config.yaml
n_layer: 13
d_model: 512
n_head: 4
n_kv_head: 4
head_dim: 128
d_mlp: 1536
vocab_size: 9770
activation: "geglu"
norm: "rmsnorm"
norm_place: "pre"
norm_eps: 1e-05
positions: "rope"
rope_base: 10000.0
rope_fraction: 0.5
qk_norm: false
attn_scale: 0.0884
bias: "none"
tie_embeddings: true
parallel_block: false
init: "normal"
init_std_qkv: 0.0251
init_std_o: 0.0
init_std_up: 0.0251
init_std_down: 0.0
optimizer: "adamw"
lr: 0.000597
lr_mult_qkv: 0.5
beta1: 0.9
beta2: 0.95
lr_head: 0.00545
grad_clip: 0.5
warmup_steps: 269
schedule: "wsd"
decay_fraction: 0.68
decay_shape: "linear"
final_lr_fraction: 0.0
batch_tokens: 65536
seq_len: 384
doc_mask: true
train_tokens: 847100000
steps: 12926
dataset: "wikipedia_en"
Each number is 500 + 40 x the weight over its row's rms, rounded and kept within 0 to 999. Layers, rows and columns count from 0. Numbers have three digits each. The size before them is the row's rms in percent of the matrix's.

# layer 2 attention key, 512x512, rms 0.0216, rows 494-511, columns 256-511
095:479550511549384471540481520512450522568449521486469500509527518473586542490579501493506540521469467504514466461465462477443513553519463454475511473498498556526494502545508513559511516503508517540515546437470434441539511479448501510454562507522560413532499548520420558479517487466486508594478518484536487524484484515514473564505422542544552582498512508499569585553477454549453464505547451442509467511401540485452476498485471475562488494605436513543555486534515468483515486495467576535476482558542560502535514439479501476464491495458506497498425505443565504485547549492506490462486519497478524470478481480427526559476538549537520460418499517488448463536539597508465503544544573464509500570533519484565522522484475385544473516495437438462489421504496464509530512507460430
098:537523447506534516472457466484525543430502497474485485527465527463494539512505530542436477476528593514566518512474511556506473497435531481492469522531444484537541549524511524442520502504423563564514468429559519463472481535495557456483480465540497529510462515519467476449392451506489562526461448491447409495518547490546553425502476565417466509492548486454504483534467437511521503544428477520472511523519563430471560528517506566553570428434484468491492512501568524440468514507543492550525528449594497498517521476489479442532456548455486531519522506492523505538482484521567444453449497506449504505480505421479571502455504490454474494486495529519434534498505499505463608499513510539480480427464448508468505545476544511537409483498476581457605463493528458413501510460471511
100:497529507474461405505498584442519496485494470562518464448449480474563572477517527514539546565520469547489514504570508504505517498539468548527520493458589549485449542516455520446509499494523536459462502529446420502434520588581471515467472580370470503520467493496504477524471494529548511490547504544523489482457465400411496499528490500551501525520463599543560552457447483513551512527530537555520492435402554503438518505469516534534490470521501524505547540547550519525523481500427560450553534547518397494469435456460527397522495475496486513550429401428587440462468535503433526583538592482490540532487501564536442506511527402455578480536460534534541567525525522512463447490524514476485471471543471510502527426500545498528471510559501527514551460471504528522538527531496511
098:543482514497543526480495447525468478510490529529475561489485508483500520548546457473530436539535545497482467506582514536481463514431526479521517500516454451514478503462506508556532524498503435546571548479527473451552510397466515512496423526480506580580501504519553475483552517500467458513556461528565569454514594492509566464498448415436474514511536520512492448600460627506499452515452531513478467514496467529546498548488486509479527447435505546489505537536496511500499468575465556511494484492440538436510544516477524524553514578409498481489538551502510494479580496469427532483551560398500470565518506540495509427509491585516454534501499573485524540475552570540491460473499544482493531598528491502475481535480506518483518500502495450435484485474415550562503518516478567
102:457483477452471557511460491565456532540498510505557469465473489583439561474505522418505583517538515490513482485539500449506493476441545520460552526532516552485513512446485532519550576423501577519544502451510503410540546485538585494561485508480497487477482429510556508460518435466529561516406556547561522569479493608507574453518500512526460510493425506487522567479472493528457511460512517523449551481556512504481528564493563449505455452485555468542424509552537466468449583447492444469531496563460525476536413529427536451547518495457475538404570489470526497519553560509504542471582451526467526511478547490455456464494482512536520497484505461516584476453546504486448504475457459503489510539469490493508548488483462474508492502553504501481466514526428552503479492485499486
090:499497577459481531491508527435476459577575499481536517541449502517490574468468496582450548497539537456512416549492489475505508518548544408435469504535492504515459529606474492529554549469475530597532565481495401471524483478496546505484495435532468504464480491504480541514478477466499483524525470529403499511487436477507500452557527532529483494495485626459461508524566492511444542440440536462526495508506519488475476539573553471526442519571515447430463521471516490510625531508545498546528512546461502440496479637489513502575532526462513436456490407541564425569493541508545484572567530473551487520500449542504506506451425448536452432474470555513479531500477567519485487491459569421415407539490518556447511452514550519446460505451518486467547501497527544568453505529503460
096:502471490477450484523506450441524501495470444541573527539528547470543515527614503529437474491469514561509467503483507450559516513472540473469551504428530522545461495548537556603534449505455469508450539462530439549517472457468478496401396474566481523563429463515560558456519558528561502511443478492486505406465489515495499389513530524454452521551503480522489398504516496531523503512512515501521469518533528545470491524476462520559455480471458509437519463534556511490483524522459500478418467509487536492430454509580538521557511559500470535534515491500519506460472526472533496494582551511564527549534518462465468488481539462534552483413498455507520524474517576454541534577533481485480460526448589508482452513549527505512480484444461441498490513480544506585550520506527437
094:601513469498455459513487517588565424499479570455449531470550458456490467523475501476561555538484524494511503560512544572543553545441478595498512578551432527591540553523442531499521501523456525548441514528462514509463510550483479498513495454535498451511482464568501467535525460527536468464542475474506454483488520459552436490493500444489505555447547449526494507488550449488462445562471427446500487569510497548517513520516475497479535446478454488481431532438481469546502458454536474461529530512500483511492480488542499575508446409508500425509565490434475505496442409505465538523496464545527509457399583515556500553511441484484477548495511520544468510495494524518455534426560509534501501447481520459520408467519512532522503505559460473510522494556432536542483506513553519
097:523522533518505407428481465521551545481531515524504435480547475451571559488467443508496518489552551590498572585455537540493480562500481490465440501540580493530451464494494538557526422523535493418473478520452490507506614564530518510483460535511509579512495424478527475440464512500464443508462468535502507432508518525582521500453467467458539512561540488465474587486486501512530503568530423476555485463479485451560494474437478506485544504461521531480467451482540466479491445463526523446499491510502526590501476377477488460423485510498556490486495491426461456450479494488540414406533521477521567499428529545572537534488537527459523567470469507492575509562559490515512544514442490564535506491516476486482467506567522515500510574493478509427500534484557552396531474560475495
097:551498466542495507540494495529497487467555551437491524533457528464504417552487495507457484429529497514506537568493528456527491510439507508473464480523507491522542451504511455496494448563519476506501481547498543654518468447548520514539562506485461585550428528483498515485562541463483514457455574515491586468491612510479509470535524509524491549483506460448454468508516504481415515529407552458455501536475425424500491470501446483497521542459565498617506530463546528506464521539510500471417535527552467494518530462542454532483505496468467492424497487492480571491486429516524574484472513510462476441519447458499577525493541548525414511540484441540399512555547479512600518497540460437508484480548509463472458586459489533570485516582512443461534518517470463562561482568471529
095:507517510505547424479513469546547507442478424470478470452481445491534473508441589489569500390454530492527429425522502565578572552514512515559510486486505505483484507459512549505516516541535470447464522504468500523504463543457463563458510542504472429555470575489452479499470455526496572528535480476413528522529494524543516508517520438532469521498411510493475505458471525509495458460536441581445482416469442420488467458487473568473485534528545505542486453541493510486441523498492446453474477437567494458462509528502501526465470493574462531493516558562499506447526492529483516543540429477481517462494531444532512563485496558553548547484500549532457461484452480518497471579548456566564429506482529502500458450485511542417451486542451511537497450497399543471556463526468551
094:465523473496528578500532479562501418471437448574467484475473391552464565450504464472501595424522516472443521534506479498462482583524481543533462528599467509435527563542476442508465527518490517495486483504512491406516508541557544488540506473484515481562571521561515541505535518584521524479531516491464463534531492525453501488489473505561511495518482510415510487554539522446492539511504502508543478542518522498475534565494541475513444524520519504521568451508532533536513457434538483534553501551518611422514538472486510524524466547455462496483499455527406502567477441529568534509499440498458550503479528544481472524531462443512468547469507497589547404505432564492456498525540578504529457464475563450554569526551552511491462522467493529460475441454470498588504492505536529
096:466508479584498490478580512481555531461518494532453510511442564480571597458433499524540495501471473491532473429535519485542499531558459575492468479532552540484437401557486476471487512522583511533436563450550493487494514450463546525560426521489474545523485543519502510556546515535419446506550484541497509500510434377474525518541483559457522500516520546546498503564519607475476440446547520533514542494425412476516528471494492510462513490466520505486464477488488506475455572506509498479474483486494514500427482561543472464484487541540528497501406499561515528486515481474523505595502504433549523519482488556499537409529520517556497459510509583482538469533415498455493486511519568474530578542524567516508532555506468549413482479412476445442408481497509485571490522573482472
096:490531446451524497535446499470477499465509588531534534511550538533385586466564434466499453506514559501515486525476478554538456513456475513489449479473481534465642500469446465517505477456408529532444516486566539487545566422519550476443495439493540492461533440515523502499522489479539515460469515470527460476562491559416551452518492583547573468480537524457528496553546581479489529534452483535557486468523520482523513532482519507483502435479500466506509526494530470479543477467511509528477486531449567537471522473553402544526515457511527463462566547473530481492493491476473419519447423438490428562543558413442517500454443499459486524500441479566480542452440537495536536386590472448533507526515546561509513557438569454516486524535487562503466501566480446463451573528519471
097:565534449479501494490545506544482498494442540541560467494489530447512504515584547529456554502487545523514543539525501508461485510539500511480482539551507510550556564524440469520511519511465494620542441555587498519571531531533542519501537490466519489459470505424460510500443506476469479472456537476564453505521480491404461497568508539567566397475487453536441521500407501499494510498536529505599534583553544477430455529564497541518456478439515497485539488523457489428486461443510484497481538482459506461473567491494569428529539456491539483500513484514512458460480503542497496532557497495509463589511536492426512512514474440511507433528509593496540418540488503495452470507528432456477494521546472479512433460466539480548510516491549499491463587579509496445568525521547516
098:496535492420454497506469536473510532519557440557414476486423515478528454444498529464519487401530491560507563441531549521475497476516476499542535517526469513537418480491456476479488468520544435488465482501453499468421452574463437448461482514421500552490463496417444499458485497498509541597493512470502523503440528424510526496514592587457484490515512527470457470489533557513532493552477470540516515464503532556502468507505574489507487522534488481459475503486434529488480560526537607451489489508489507439488408534569549430540516503537533541421474451484581561480534566530395467517461503470500511492378531520510461504502568502605597598541484563503513533508522489548471501493441466518528428512510540550468505404519416520510461595543522493479566457478510489529442504475517519
095:512517437465497571505558592516531533503506474471499489515513490544575500493501510523572538503510527482475510528506525516496538460528515446506480467523523540556534499529476557508451516527513538555526533442497484471474464483559522491436488477526431482557491479554507552512530496531492559524446497533549454514527500461546532581513458458474484460539586510567473509548512410486511466468509459493567526408553483453500500541528456495480478654475516545478495500594470529498544536466490480491571508480580518520515478403484509518506497524539526495485478497476528470550436515456580424493557570531508457487435434517460517548494545495438449484478549540511446543449414535520467563455479497499497449467451496538545427541512551521551473484469491501480501425469464500506500487542469465
096:499491467485557502465510528504515441513464550489587485543528437526500492472487526502513503464504457537484519474435479570492535482493463472602532467534489492515459466520448435515528463463550436501459483503467490522544464599479462435453494476456523497543577542502501548411455530468458428448503432520497446452546424550487538478504549436460480469519552495494537479503477472517476472544455446491503517524532480503468496486505512497490525512538498513532467420515492496473569502557458501538513438491495530466452525507510521579505523532504550470490490461449463566495503439561467461550492452511508543507393479547531534492504535502513567513412480505452496459503551511540438598541525465529498530489528521503502533459489516553454516467447571503415509529503462508450482495485547544